Weights of a small transformer language model.
Size: 13 layers, width 224, 4 heads of 64, MLP 896 squared ReLU, vocabulary 512, 12.5M parameters.
Each number is 200 + 20 x the weight over its row's rms, rounded and kept within 0 to 999. Layers, rows and columns count from 0. The size before them is the row's rms in percent of the matrix's.

# layer 10 attention key, 256x224, rms 0.17, rows 210-241, columns 0-111
110,215,185,209,199,191,166,196,205,210,232,228,204,201,184,205,227,208,244,203,238,210,173,153,219,209,192,203,202,209,194,205,160,224,147,171,200,190,205,204,182,189,204,204,187,224,207,175,208,237,236,206,171,212,222,186,203,201,208,206,204,231,191,243,192,205,208,213,172,176,228,202,178,214,184,173,220,185,218,216,217,185,194,209,199,173,195,218,197,253,173,198,218,162,212,180,198,197,222,243,240,197,177,189,202,207,199,188,208,183,200,178,232
109,194,216,176,184,240,212,190,207,208,222,206,161,196,231,232,214,192,191,166,206,195,181,181,175,225,182,193,208,209,198,165,223,215,193,215,214,228,204,201,215,211,226,185,159,208,196,190,196,214,158,189,230,213,200,203,148,192,177,172,183,218,196,202,199,190,224,200,215,217,185,215,211,228,226,223,170,217,182,160,224,170,187,204,177,203,222,162,202,198,190,187,185,206,204,201,239,190,217,205,205,198,250,172,197,199,194,216,207,216,203,207,166
106,219,231,242,208,156,183,211,180,222,205,200,205,195,233,254,236,197,174,194,165,202,195,213,196,194,152,180,216,208,216,179,202,191,184,209,232,212,192,179,183,190,217,218,168,197,219,224,222,189,167,198,222,196,211,201,205,210,220,215,214,190,200,206,195,216,209,207,190,177,209,210,215,206,221,200,220,174,241,193,195,207,200,167,176,186,203,199,213,218,195,181,197,214,184,191,174,194,178,189,200,171,226,185,220,218,204,246,183,213,224,187,177
114,212,199,230,238,225,190,184,222,174,177,190,179,215,207,180,200,208,206,191,219,210,173,177,190,252,210,222,212,227,177,236,227,198,230,225,191,208,218,195,189,159,211,186,221,196,191,217,217,190,220,218,196,213,195,160,208,190,198,172,210,209,193,168,211,227,203,235,165,188,160,211,208,203,209,184,176,198,175,192,203,179,176,205,217,198,228,209,216,191,198,205,200,184,195,203,178,183,191,223,221,181,192,194,187,214,182,211,227,185,178,187,237
101,209,215,213,182,195,205,225,205,218,209,185,221,202,191,166,203,186,194,178,191,195,197,230,219,188,195,192,191,184,164,223,189,172,192,197,220,241,193,180,244,212,220,247,172,178,174,216,206,167,183,195,200,202,221,208,228,216,203,233,220,221,204,170,186,229,200,180,203,220,187,183,162,180,201,180,224,209,194,176,207,190,200,188,197,210,196,175,224,209,191,194,170,221,192,207,189,216,230,175,196,157,179,225,234,213,243,186,197,181,215,173,218
105,201,187,188,233,213,190,208,185,144,135,192,238,209,210,190,201,232,199,162,193,181,204,223,206,236,207,206,192,191,218,193,181,178,205,178,195,224,187,218,218,196,211,150,151,218,209,185,170,186,192,233,161,214,212,193,188,200,183,206,184,185,192,226,226,196,230,173,221,179,197,175,198,209,234,171,213,224,176,189,198,210,182,200,214,190,213,163,202,227,229,203,226,187,173,223,236,188,215,208,228,201,166,207,180,218,183,223,229,229,206,182,209
104,228,173,198,185,212,197,186,203,157,188,208,193,195,141,214,190,240,175,205,178,205,206,186,195,219,203,204,210,202,186,227,167,214,167,197,169,200,203,201,210,203,197,204,217,159,195,221,188,208,177,193,244,196,205,191,197,212,189,160,214,233,211,210,207,174,193,189,191,184,190,195,217,213,209,204,210,215,226,229,202,226,205,186,173,173,228,226,212,206,199,184,213,232,184,189,182,193,205,214,202,171,218,255,206,221,150,186,183,200,183,209,192
104,174,174,202,232,211,211,171,193,200,186,191,196,204,189,226,174,200,225,222,246,192,210,198,195,176,200,178,191,164,210,195,182,206,217,165,218,194,212,196,193,191,233,161,185,176,201,189,211,187,192,196,194,190,205,211,216,190,191,229,235,179,199,260,165,177,217,177,184,199,170,206,194,224,170,166,225,208,188,181,212,187,209,235,187,181,189,225,225,195,196,197,239,153,182,164,220,218,193,204,195,221,203,205,204,205,197,181,225,187,193,218,202
113,167,200,218,226,182,201,196,208,205,220,188,179,209,202,219,160,177,233,219,228,200,179,196,245,232,183,213,168,223,194,182,221,213,181,220,174,246,230,212,188,213,191,206,204,206,208,202,188,188,208,219,203,213,248,208,206,215,197,195,221,189,213,149,211,246,167,208,196,187,200,173,203,197,182,191,189,189,219,223,205,189,210,211,186,227,195,181,206,228,204,209,198,193,216,192,197,213,244,192,206,203,185,170,207,207,248,227,211,175,201,152,195
117,229,192,228,180,193,199,171,224,166,166,195,210,203,208,190,193,213,202,193,184,209,222,214,174,198,218,223,221,220,211,208,214,197,212,227,191,236,190,177,209,193,204,185,202,237,213,182,235,193,188,125,169,212,209,212,219,183,191,180,181,218,192,222,206,225,208,239,203,212,225,224,191,206,206,230,213,174,225,177,198,177,194,192,169,202,175,195,223,186,206,215,166,194,189,230,194,199,202,214,209,186,222,222,180,197,191,211,174,203,181,243,168
105,178,254,195,231,180,187,190,175,229,237,184,200,129,200,173,183,152,217,228,220,199,197,210,200,186,211,219,229,188,226,187,207,181,216,215,193,223,213,200,195,238,181,191,190,215,218,224,204,200,173,147,246,223,192,182,190,215,232,204,229,227,224,210,187,231,206,193,187,187,208,226,195,205,200,189,161,211,187,212,182,188,172,223,198,198,201,196,197,202,202,208,187,223,213,213,182,188,202,210,219,225,172,187,191,202,171,204,166,178,229,182,188
106,251,178,193,201,228,198,220,202,236,208,241,179,189,160,198,191,159,204,207,217,168,199,185,182,174,220,182,194,180,177,179,178,218,217,211,163,186,181,205,193,207,180,226,217,167,196,203,177,222,204,174,209,197,189,204,175,224,229,174,195,184,201,190,184,206,182,210,226,177,211,172,210,213,213,233,189,214,225,219,217,183,198,184,207,215,235,225,216,201,224,209,189,186,210,196,199,202,199,191,216,226,176,182,226,220,219,191,193,188,186,227,242
107,204,194,201,219,248,183,219,242,228,216,193,207,241,213,208,182,192,180,202,207,179,271,204,175,204,214,176,186,180,203,222,193,169,207,176,147,199,196,221,229,222,199,183,193,196,208,179,225,221,199,196,230,190,196,178,201,220,161,191,187,185,229,213,190,166,215,217,225,229,187,194,205,200,184,223,178,208,203,173,192,190,190,207,196,201,214,211,203,207,216,215,199,208,197,189,188,221,190,229,201,218,210,210,206,198,207,198,202,218,249,189,197
100,173,189,168,214,225,178,234,187,234,192,225,220,156,208,199,174,187,160,178,221,207,199,217,229,164,213,215,194,229,199,189,204,208,201,202,174,197,184,217,204,226,179,164,220,185,185,195,226,192,190,216,220,198,189,205,192,203,173,227,174,239,194,205,215,194,165,159,206,183,149,194,221,202,201,202,188,197,223,172,221,176,213,176,187,212,183,173,184,204,212,213,163,223,219,189,209,190,187,189,197,216,231,186,149,187,178,194,210,188,214,264,206
099,216,228,235,212,219,190,172,201,232,204,182,180,195,190,200,200,222,189,162,184,190,225,164,224,191,181,215,177,194,188,218,189,224,202,167,174,197,209,182,209,192,204,216,153,170,216,207,205,180,180,191,201,206,195,192,195,200,195,202,251,201,213,195,208,216,179,241,182,167,205,191,190,201,195,183,209,208,192,188,203,172,225,225,206,204,172,213,179,214,201,186,192,189,228,202,247,217,236,242,202,176,181,212,185,171,203,181,234,230,174,188,212
093,191,190,187,241,208,192,157,179,177,199,220,198,192,191,182,224,233,188,183,200,172,205,203,231,218,240,178,220,157,226,223,178,200,200,217,216,182,210,187,204,189,197,199,167,178,200,175,215,191,159,197,214,183,198,212,171,183,185,183,230,212,206,186,192,231,198,188,164,197,188,244,172,223,187,171,196,177,212,162,222,161,196,226,205,224,197,212,164,179,196,212,212,192,181,211,191,203,193,182,183,233,197,217,200,210,181,212,212,176,194,223,173
083,203,187,191,232,169,167,229,239,184,230,215,207,197,171,202,168,202,215,184,174,209,213,200,221,232,186,215,209,224,192,179,217,226,204,244,218,175,210,199,205,208,195,161,207,225,228,180,196,245,189,198,189,197,190,177,179,207,190,229,169,198,244,202,196,234,203,186,206,191,196,202,192,209,230,202,192,209,193,211,222,204,163,217,173,180,164,187,196,200,210,209,201,208,189,224,210,187,223,245,194,178,224,180,208,205,167,160,207,164,208,210,220
086,186,181,214,225,188,201,188,173,201,233,183,217,190,219,203,212,218,226,199,214,232,192,207,227,229,172,227,199,229,227,143,227,217,227,201,185,183,202,190,234,154,215,236,176,222,204,193,189,177,207,208,238,196,201,218,202,188,181,184,235,180,215,219,199,213,209,210,205,197,162,188,210,182,196,209,198,234,188,183,241,176,204,188,190,250,214,228,206,215,211,191,222,193,193,209,199,193,180,217,208,178,210,205,164,163,217,164,219,215,156,220,164
100,156,194,210,186,207,199,222,159,138,168,159,183,192,197,210,189,193,183,182,208,194,179,153,185,174,203,202,202,209,233,232,195,181,204,219,200,208,213,190,164,218,226,178,179,191,212,196,206,209,197,203,204,201,246,203,229,222,211,192,229,198,217,211,222,188,186,190,185,188,179,209,216,229,203,179,179,201,220,216,207,197,197,219,224,204,208,221,209,197,201,216,192,222,171,188,198,211,197,174,200,199,203,152,219,207,204,205,175,184,234,171,192
089,202,178,181,204,238,197,202,228,221,171,198,176,166,216,196,175,189,212,179,180,181,207,210,159,200,211,195,194,182,209,186,192,209,233,206,192,214,203,208,189,169,176,179,210,234,208,230,203,219,254,220,216,224,238,195,189,184,184,228,201,226,205,192,225,213,179,183,177,200,181,199,205,215,206,193,185,193,214,214,176,215,193,222,202,155,194,191,221,188,170,173,175,191,211,238,169,210,173,198,187,199,216,174,228,211,220,184,197,205,203,172,220
094,184,198,202,202,217,224,154,196,189,202,183,194,192,225,212,205,174,215,184,190,190,183,184,245,214,173,233,208,234,224,221,190,197,183,209,193,173,199,181,243,214,173,220,162,224,202,169,184,166,213,199,191,205,215,190,223,206,194,206,215,167,248,170,250,160,196,211,222,208,191,182,199,209,199,195,189,179,182,218,227,203,175,217,222,204,218,213,220,211,223,202,163,200,187,208,169,200,207,187,173,214,210,179,218,226,199,199,215,198,185,198,198
103,238,184,215,190,148,209,226,192,214,203,195,193,225,204,186,193,163,202,183,197,188,200,174,202,203,199,149,208,194,172,186,165,224,261,244,223,203,206,224,182,240,199,189,176,202,226,227,206,227,195,212,170,164,170,185,196,158,183,168,167,216,190,215,190,210,175,219,202,180,198,200,205,180,255,193,194,203,208,178,237,192,166,200,212,193,196,203,222,199,187,243,179,185,182,233,235,230,200,227,188,177,217,192,193,201,206,195,193,208,218,176,188
101,231,239,195,187,221,196,179,148,185,173,204,247,211,170,214,198,219,209,213,210,216,199,222,234,219,180,189,183,191,214,245,212,203,192,213,184,211,199,206,169,174,177,232,170,248,185,224,181,163,213,185,189,236,213,219,191,213,184,201,178,169,186,186,179,188,189,232,221,206,213,219,185,230,241,225,219,190,162,225,227,203,217,173,195,219,217,205,210,211,165,163,210,212,199,180,206,202,186,211,217,214,200,168,248,221,174,187,180,185,160,211,211
107,218,223,144,197,180,185,205,179,195,209,215,159,206,194,215,163,199,209,224,192,187,216,229,205,207,167,184,208,194,202,212,158,228,222,213,194,202,189,188,248,191,171,227,178,180,194,179,212,216,210,187,205,207,204,191,212,199,224,211,219,163,168,202,194,213,229,216,205,193,195,154,202,204,206,224,185,213,177,193,231,207,200,192,168,212,203,169,180,207,177,226,198,226,211,190,176,180,198,199,184,179,241,203,168,185,194,227,170,189,153,200,209
104,212,189,206,199,161,218,216,212,167,203,206,203,193,183,185,200,196,208,207,229,179,183,215,157,254,195,181,213,170,188,184,187,200,201,204,211,181,209,190,208,192,196,199,177,205,195,201,199,197,202,180,208,196,167,171,219,208,198,174,224,192,209,233,178,183,208,209,193,220,196,199,220,209,223,220,178,199,181,186,189,196,222,201,198,171,173,206,168,203,187,171,215,177,177,172,161,209,176,225,217,205,180,196,206,208,186,170,190,187,213,213,198
106,209,244,194,162,165,216,216,193,184,174,201,220,176,235,208,195,195,178,173,167,189,193,198,188,194,189,230,206,210,206,236,194,185,165,180,227,171,171,209,253,172,191,184,175,237,198,213,195,197,197,193,211,228,198,186,248,220,217,228,211,240,192,209,224,234,182,221,217,218,217,205,218,187,196,218,211,198,186,184,224,234,170,213,183,201,236,204,211,211,175,146,198,202,184,212,174,174,205,186,185,214,201,232,196,215,207,169,218,188,177,186,217
113,196,207,198,227,147,203,188,229,216,200,175,210,202,198,200,187,202,216,203,182,172,241,181,162,216,218,217,249,214,188,160,214,190,190,198,224,182,169,212,233,162,208,193,203,193,194,229,194,229,175,203,187,219,200,212,201,218,187,192,201,198,166,216,165,216,181,173,210,173,203,186,187,184,198,207,185,188,221,208,197,176,196,196,188,194,164,188,221,189,161,198,212,225,195,216,190,199,237,173,217,226,204,184,245,209,229,216,222,223,175,184,219
106,219,187,195,222,201,214,220,198,213,198,197,220,208,196,193,237,175,211,189,219,223,233,195,207,204,176,178,179,205,202,225,198,183,229,199,213,198,206,217,213,243,194,206,235,173,183,182,206,244,199,210,211,186,206,219,238,186,208,188,205,184,253,185,222,239,165,186,204,213,222,197,183,184,192,194,206,212,240,190,244,207,196,218,192,205,200,208,225,254,190,211,219,188,230,197,190,196,197,198,199,151,189,188,190,213,212,184,184,197,213,201,189
112,211,173,206,234,218,172,222,203,177,224,220,163,217,187,169,194,190,203,206,197,193,214,211,178,173,238,204,209,209,216,165,187,212,201,209,211,175,177,198,167,200,217,223,189,203,176,200,228,221,210,199,225,180,216,227,186,187,205,193,191,202,199,215,187,199,225,175,183,196,181,220,201,173,168,201,195,184,221,202,201,176,162,190,197,208,225,200,229,200,206,205,194,229,163,215,166,199,214,244,225,199,194,186,191,172,206,205,207,192,160,181,185
111,200,225,190,174,209,195,188,224,214,193,207,243,203,223,226,201,204,214,204,190,205,175,200,262,190,203,178,184,204,221,230,208,243,205,208,226,185,193,207,211,227,176,223,203,220,235,158,227,161,188,192,209,187,187,196,192,193,207,210,203,177,183,208,234,215,195,232,202,197,212,185,231,223,189,182,211,177,198,181,223,194,191,231,197,204,208,200,199,216,221,233,213,204,214,202,198,174,215,188,160,183,198,183,195,177,216,216,203,211,222,229,203
101,217,208,201,212,193,208,187,174,179,176,234,194,187,192,200,211,247,217,226,197,188,223,194,206,211,199,171,185,201,160,203,214,218,227,183,199,178,196,228,180,194,190,205,197,194,178,214,178,229,187,182,182,192,168,200,204,198,215,217,192,219,211,183,176,213,187,204,200,219,227,174,204,218,240,189,204,144,208,216,207,164,200,191,195,212,198,209,176,201,199,240,243,220,197,214,199,192,221,175,201,188,175,203,217,202,164,209,211,190,210,159,214
109,169,174,189,189,224,194,196,214,175,170,247,167,185,203,225,211,253,232,199,194,207,169,196,239,203,210,212,180,203,224,206,190,182,183,159,204,195,170,182,188,214,198,178,182,174,188,200,219,165,183,225,202,188,172,204,194,206,157,209,194,189,247,173,225,210,203,231,204,179,205,210,233,209,239,213,206,193,190,152,224,209,202,203,160,220,209,212,220,182,221,229,219,217,222,231,192,192,190,186,222,195,207,179,226,217,182,204,184,180,210,212,191
# layer 10 attention query, 256x224, rms 0.171, rows 211-241, columns 0-111
111,236,220,211,179,202,199,195,225,210,217,195,228,219,198,158,225,211,206,190,223,217,184,211,192,201,203,194,149,195,212,161,228,203,243,186,163,195,217,210,211,236,205,202,206,199,225,184,209,168,168,182,213,214,227,184,176,205,242,177,184,180,201,203,206,171,186,190,212,196,173,207,221,196,215,203,178,224,183,192,251,209,189,209,195,167,206,188,194,220,196,222,210,217,200,184,187,239,181,173,213,174,203,225,191,190,192,197,198,224,211,225,203
108,190,235,193,191,211,190,210,188,213,194,152,215,223,222,200,221,193,213,176,196,175,203,204,202,210,183,176,181,198,235,215,193,218,211,197,189,181,208,238,212,215,161,171,194,228,214,220,203,218,165,211,218,180,183,163,183,177,207,229,215,216,165,232,203,198,216,195,178,194,209,185,223,221,188,204,185,218,154,252,193,221,190,193,181,203,171,190,190,204,202,240,219,206,178,223,193,197,217,189,230,206,194,169,203,163,197,200,217,157,218,180,174
109,241,176,227,176,221,227,187,166,159,198,212,182,219,175,218,192,194,215,252,210,139,178,199,195,218,172,213,204,177,216,212,213,203,149,190,178,181,180,198,210,197,210,194,190,192,193,229,193,185,214,200,197,216,179,208,189,209,226,228,189,229,186,181,195,162,194,230,220,171,191,224,236,200,204,214,197,174,197,172,182,200,175,233,195,186,203,209,177,211,172,174,193,195,188,214,204,188,218,218,219,196,198,169,209,203,155,190,199,196,200,186,187
105,181,178,185,160,177,239,202,170,212,203,190,146,228,213,234,219,183,233,189,166,222,176,216,225,205,203,208,197,199,185,186,198,183,125,204,210,217,214,165,171,193,195,200,224,218,198,183,163,219,212,163,183,193,177,178,211,214,191,233,188,227,192,219,186,214,226,219,183,177,216,233,203,216,186,148,196,222,210,198,215,208,200,246,223,194,216,232,205,193,233,217,185,189,207,216,216,202,193,184,205,180,204,210,195,212,219,196,231,192,204,205,202
105,203,207,211,170,218,204,178,202,182,222,227,203,205,202,175,199,175,225,189,235,193,196,193,196,216,193,190,214,215,238,189,220,207,239,232,214,168,198,208,171,201,231,221,207,204,193,178,218,191,215,210,194,216,228,201,219,208,198,205,193,200,213,214,207,227,197,188,224,215,168,225,202,202,211,185,178,218,205,203,206,184,190,193,174,197,222,193,235,190,165,204,222,229,228,215,188,188,175,196,198,242,181,201,208,178,192,174,226,190,189,177,204
099,139,221,194,200,179,200,188,216,194,193,193,203,171,211,202,215,194,185,192,211,228,199,187,234,211,226,205,180,149,160,183,188,170,209,218,213,169,217,199,212,193,149,216,211,209,184,220,184,220,154,192,206,198,185,189,172,195,196,214,192,191,193,216,219,182,225,196,204,183,187,216,199,205,193,196,182,221,172,196,189,188,199,210,196,217,212,217,207,206,196,213,207,178,214,234,201,200,189,198,200,203,172,194,221,187,173,185,240,199,180,167,183
101,209,208,191,219,230,154,185,223,209,203,192,263,207,194,190,204,186,200,228,183,209,188,169,203,185,205,203,197,201,208,201,236,215,188,224,217,200,195,177,177,213,204,195,168,189,192,187,211,232,207,199,224,205,173,226,223,202,198,189,212,191,212,226,220,210,204,207,191,241,209,170,185,206,205,163,180,186,221,158,204,168,227,187,196,220,191,214,231,182,198,187,192,246,183,188,196,204,203,193,164,229,214,238,183,229,167,215,224,154,212,189,161
112,225,178,223,220,174,193,179,208,234,212,170,187,213,193,181,217,207,203,223,209,202,186,213,184,219,204,195,199,202,238,224,203,181,227,187,222,198,155,189,181,214,183,199,215,215,192,179,178,209,237,202,193,209,209,188,208,214,205,198,211,211,222,160,152,205,175,208,176,178,187,232,218,175,192,220,227,228,173,199,175,195,213,231,163,197,183,247,224,216,168,207,180,217,210,200,233,182,207,154,182,225,217,196,188,220,183,233,202,211,227,201,193
103,186,229,217,227,218,178,253,221,170,183,175,229,194,237,200,207,203,211,164,203,200,215,179,215,193,232,169,213,189,186,188,218,186,178,196,204,190,181,199,211,184,167,261,212,207,200,197,175,197,180,226,186,199,178,225,202,203,222,211,165,176,213,221,188,222,232,205,185,198,184,178,207,221,187,188,235,202,177,194,241,185,226,225,195,181,213,219,225,186,168,217,172,180,200,219,188,176,199,241,184,183,173,200,210,180,206,206,212,197,195,179,201
104,232,220,194,161,198,162,248,184,222,174,167,164,198,189,195,218,206,181,201,168,182,209,212,199,175,201,208,197,202,226,206,186,180,220,193,171,176,224,188,194,194,184,156,205,192,191,202,206,200,188,199,201,193,166,223,219,201,164,184,188,217,250,203,182,220,193,187,216,196,171,209,212,202,201,223,239,149,176,190,199,212,200,218,186,232,185,183,177,193,210,173,159,199,200,183,198,189,223,197,204,209,187,228,245,227,198,177,176,228,204,228,186
107,211,183,212,176,204,187,203,222,174,175,191,181,218,175,204,229,156,205,207,175,239,213,198,189,205,235,178,201,191,185,195,207,215,222,201,190,204,195,215,242,204,208,170,178,176,202,192,180,189,194,197,208,222,201,179,214,234,210,205,201,192,166,196,168,188,193,211,209,189,203,184,177,176,205,223,169,189,175,190,198,158,213,199,211,231,242,193,212,224,183,229,215,185,181,198,208,207,224,181,202,175,233,172,199,219,210,214,199,198,191,224,218
102,184,184,182,214,211,223,226,177,225,221,176,197,211,197,197,207,219,221,225,173,212,182,219,176,169,205,200,212,208,185,238,238,218,222,235,196,170,165,218,209,197,197,207,176,213,230,195,181,172,182,204,199,197,207,181,221,228,203,205,167,187,199,180,212,195,178,204,237,194,198,173,185,212,199,199,223,162,218,199,177,208,212,210,180,208,212,175,216,210,187,229,208,222,217,213,181,189,190,204,214,204,235,184,173,201,193,184,192,225,205,227,189
105,194,226,205,188,193,147,192,226,228,200,197,195,179,215,163,177,228,199,189,186,180,193,178,215,217,189,216,158,211,233,205,174,170,191,187,192,211,225,191,201,199,234,227,187,210,212,176,184,211,193,198,200,171,210,152,225,220,208,191,172,205,217,195,218,189,196,196,205,196,202,209,186,200,204,198,220,225,216,194,192,216,219,207,211,207,190,187,223,196,197,160,192,173,206,183,216,229,191,151,154,187,215,195,203,185,214,191,177,233,183,225,221
100,207,173,190,203,206,191,184,202,224,242,229,176,233,195,210,223,207,195,237,205,198,215,233,182,187,224,229,210,210,179,207,198,200,164,215,209,232,186,240,191,215,179,219,204,188,195,192,208,189,193,176,198,222,211,209,191,193,210,208,198,202,173,236,176,186,190,210,197,210,175,208,213,204,162,213,192,210,225,225,205,212,235,187,194,209,218,212,197,173,193,209,221,228,217,198,176,202,187,224,206,211,181,181,209,182,135,176,178,221,184,192,205
093,210,260,204,231,198,204,200,218,217,198,202,181,196,248,136,190,216,205,232,181,215,210,178,196,165,174,181,214,179,236,187,195,194,233,187,176,175,204,195,212,194,202,205,166,194,218,185,191,202,173,204,215,227,197,227,186,187,209,195,206,202,247,192,231,202,210,208,231,195,211,165,176,195,177,223,184,202,178,203,183,203,195,175,186,207,175,225,194,220,183,169,182,210,197,199,243,194,218,164,167,217,218,220,188,203,190,188,204,202,221,192,200
100,154,209,199,233,197,185,185,246,181,218,207,204,174,196,227,211,234,223,184,229,204,187,199,235,216,208,196,209,184,200,225,189,187,190,198,228,189,192,189,231,193,189,215,200,206,186,226,204,229,197,211,185,203,217,192,207,211,197,203,183,197,207,173,186,177,229,211,182,203,184,231,185,185,206,200,221,184,221,180,199,180,209,227,233,209,210,168,204,229,205,176,190,177,229,223,206,176,157,233,179,194,164,206,210,212,234,209,220,197,246,218,161
096,204,191,180,205,207,190,213,157,215,172,254,224,200,180,222,195,214,210,197,253,215,184,230,230,205,194,187,176,208,166,215,232,181,217,212,187,200,225,164,197,191,186,247,215,180,223,177,163,191,211,201,179,191,202,171,200,182,203,241,201,230,185,169,208,205,188,209,191,194,229,202,200,191,186,201,203,188,174,209,208,191,189,217,160,224,233,200,155,188,216,212,189,178,174,178,186,237,191,200,223,188,215,219,203,212,208,171,227,194,199,192,197
090,203,248,197,181,193,185,183,220,198,226,170,249,179,206,178,232,227,203,241,211,244,190,256,207,221,185,191,193,189,187,193,220,197,254,207,184,199,209,161,178,224,173,178,185,198,191,171,198,196,231,176,195,207,182,208,216,192,190,217,227,195,175,196,154,190,230,209,197,213,219,213,236,145,217,223,178,165,214,190,208,233,176,172,195,174,166,204,185,181,182,213,183,236,196,177,215,178,212,213,219,238,231,205,212,206,204,230,204,203,198,196,175
092,192,206,213,252,217,203,199,143,235,172,190,238,150,189,201,235,198,172,230,185,187,214,209,212,169,219,215,236,231,218,214,196,219,183,234,201,203,187,184,166,236,205,207,166,161,198,210,207,222,220,207,180,198,196,180,212,158,230,195,178,220,183,219,190,227,194,204,186,201,192,214,175,200,191,190,187,237,172,170,210,188,183,202,176,194,228,193,201,215,189,211,209,200,231,203,217,190,218,233,202,190,210,202,166,185,215,204,224,182,216,206,173
101,187,184,216,168,201,205,175,170,188,158,196,281,221,154,172,210,205,216,197,205,204,183,208,226,237,195,210,186,216,188,207,204,198,197,205,192,206,183,229,197,190,160,190,184,209,177,213,158,212,174,198,173,202,181,212,210,165,191,197,195,197,204,175,211,211,233,206,243,178,213,174,213,212,227,168,209,196,210,205,222,203,196,213,165,237,208,223,205,177,161,206,173,238,185,205,228,230,205,195,203,189,197,198,182,175,190,247,198,212,192,210,200
099,202,214,191,203,227,199,211,195,232,197,206,224,233,214,227,199,187,205,187,190,164,219,243,217,203,246,203,174,223,196,201,163,238,195,173,183,206,187,216,192,194,205,173,221,203,203,191,185,190,229,181,210,186,171,217,234,185,180,187,175,233,206,234,198,219,193,197,230,203,168,201,192,171,196,203,195,186,217,183,167,180,194,193,195,177,224,190,197,222,197,200,194,212,245,217,199,229,221,222,173,176,190,231,207,176,204,225,210,212,194,178,217
106,195,188,250,151,185,221,217,224,180,214,179,243,218,192,197,193,217,228,192,196,236,213,215,189,201,211,211,178,205,187,200,208,196,168,184,206,223,214,208,206,206,156,200,212,187,218,184,173,197,199,183,227,216,188,233,197,205,211,207,196,178,215,183,160,178,209,186,226,197,217,207,210,223,204,153,207,185,199,243,222,210,197,186,189,230,216,190,183,168,210,211,176,193,174,165,223,181,206,157,218,172,223,209,214,197,208,192,188,217,164,199,176
103,194,154,229,193,220,184,220,213,247,187,240,156,198,211,160,185,207,168,201,220,198,178,192,209,255,159,217,191,158,176,203,199,209,178,188,195,215,242,168,197,170,207,206,198,174,163,200,214,178,205,193,208,181,207,176,192,206,189,193,244,218,203,206,232,169,185,204,214,201,190,191,197,194,191,222,190,180,205,213,184,200,189,195,215,184,200,204,198,206,204,186,170,189,212,194,198,215,189,190,207,215,176,180,224,189,189,198,196,214,201,221,200
104,182,172,157,225,212,220,169,220,207,193,190,154,193,205,222,227,196,179,212,251,210,176,216,195,171,195,196,205,169,161,159,183,205,187,206,167,178,215,216,198,205,179,255,218,243,192,202,205,234,228,232,170,175,171,195,170,189,214,190,210,178,211,194,199,177,218,220,208,193,206,206,225,216,186,198,180,224,234,187,185,183,204,243,185,200,205,222,179,211,186,207,224,220,185,179,201,203,194,222,170,187,182,210,196,194,208,215,194,221,204,214,174
103,158,176,186,201,194,201,191,232,244,227,177,171,192,203,203,215,186,234,190,223,204,238,178,223,203,194,196,209,183,225,231,203,180,179,155,211,170,209,211,165,216,220,186,227,200,173,206,206,204,174,170,208,225,202,220,204,201,213,211,228,208,201,187,185,223,210,174,192,183,191,193,225,206,217,181,235,186,194,195,196,197,217,186,182,197,171,214,172,213,188,216,228,200,235,191,204,199,206,199,200,179,206,199,188,200,181,177,209,209,193,193,201
111,235,212,181,184,197,207,217,195,215,176,194,189,183,199,201,209,179,217,206,243,226,219,206,210,210,165,198,198,182,193,186,189,201,206,212,214,199,207,196,231,173,192,211,216,191,162,191,201,227,185,186,182,169,197,195,221,190,195,215,206,184,215,170,171,206,177,233,207,192,204,225,211,195,198,196,183,215,214,194,174,196,181,200,187,202,201,241,161,219,185,217,188,186,233,202,177,222,222,219,151,172,167,176,202,187,196,243,229,206,168,209,217
109,193,172,192,168,205,171,156,210,167,180,158,216,189,198,215,180,228,194,185,192,213,225,209,204,203,185,207,167,201,227,183,208,186,186,208,217,232,198,221,214,221,203,217,197,186,208,172,215,246,199,209,220,216,218,176,185,212,211,196,214,176,193,232,172,190,211,169,213,213,228,201,243,189,212,175,215,183,202,167,179,224,182,213,176,201,187,188,210,233,210,213,182,213,210,211,208,196,184,239,202,192,204,204,179,216,215,213,227,196,192,191,218
105,193,216,252,198,173,188,206,194,209,188,238,205,165,221,236,224,210,182,207,230,198,197,198,192,176,204,183,215,231,197,201,231,214,180,256,208,197,203,177,168,249,208,198,204,184,201,187,191,226,201,206,180,202,191,201,199,197,191,240,202,212,187,213,185,231,174,216,184,228,199,177,219,225,177,238,207,209,206,187,162,191,167,228,202,211,193,197,207,248,216,202,183,204,200,200,202,184,212,219,229,169,202,195,207,220,214,210,208,191,183,203,177
103,211,166,238,219,229,184,226,175,212,198,222,200,201,186,192,170,215,230,183,206,226,263,182,185,218,176,201,211,226,207,211,214,192,204,188,187,179,203,224,210,204,167,206,201,210,210,215,207,184,222,195,209,201,184,191,163,205,200,187,202,189,190,225,164,224,171,190,215,206,165,190,189,225,215,183,215,226,201,215,201,189,200,188,215,158,195,187,184,206,238,205,179,187,210,238,193,187,233,209,215,180,205,202,218,178,218,175,247,183,199,223,188
104,183,215,189,179,172,199,203,188,206,165,231,180,179,168,189,167,182,217,210,235,211,197,202,212,198,204,180,182,219,205,231,185,228,200,201,227,207,194,205,176,192,190,210,183,212,194,213,214,199,176,178,183,253,179,212,206,197,219,210,188,221,195,221,189,190,196,227,215,199,189,213,190,182,195,208,190,191,208,183,197,196,219,239,204,183,227,229,181,207,187,222,220,185,185,204,185,176,160,217,216,207,175,220,206,229,187,173,170,180,184,234,225
110,243,203,169,220,201,226,223,218,187,238,170,201,222,178,177,206,232,235,222,212,215,225,195,207,181,260,227,211,220,169,194,204,211,221,208,224,202,164,204,234,204,191,218,190,194,186,226,187,197,172,199,207,190,141,189,198,178,210,165,170,217,183,189,201,223,230,221,204,202,222,197,192,188,196,202,204,221,216,195,156,188,196,216,186,206,189,195,165,199,204,206,220,201,214,205,207,176,177,183,215,179,177,226,177,191,189,178,189,196,190,214,196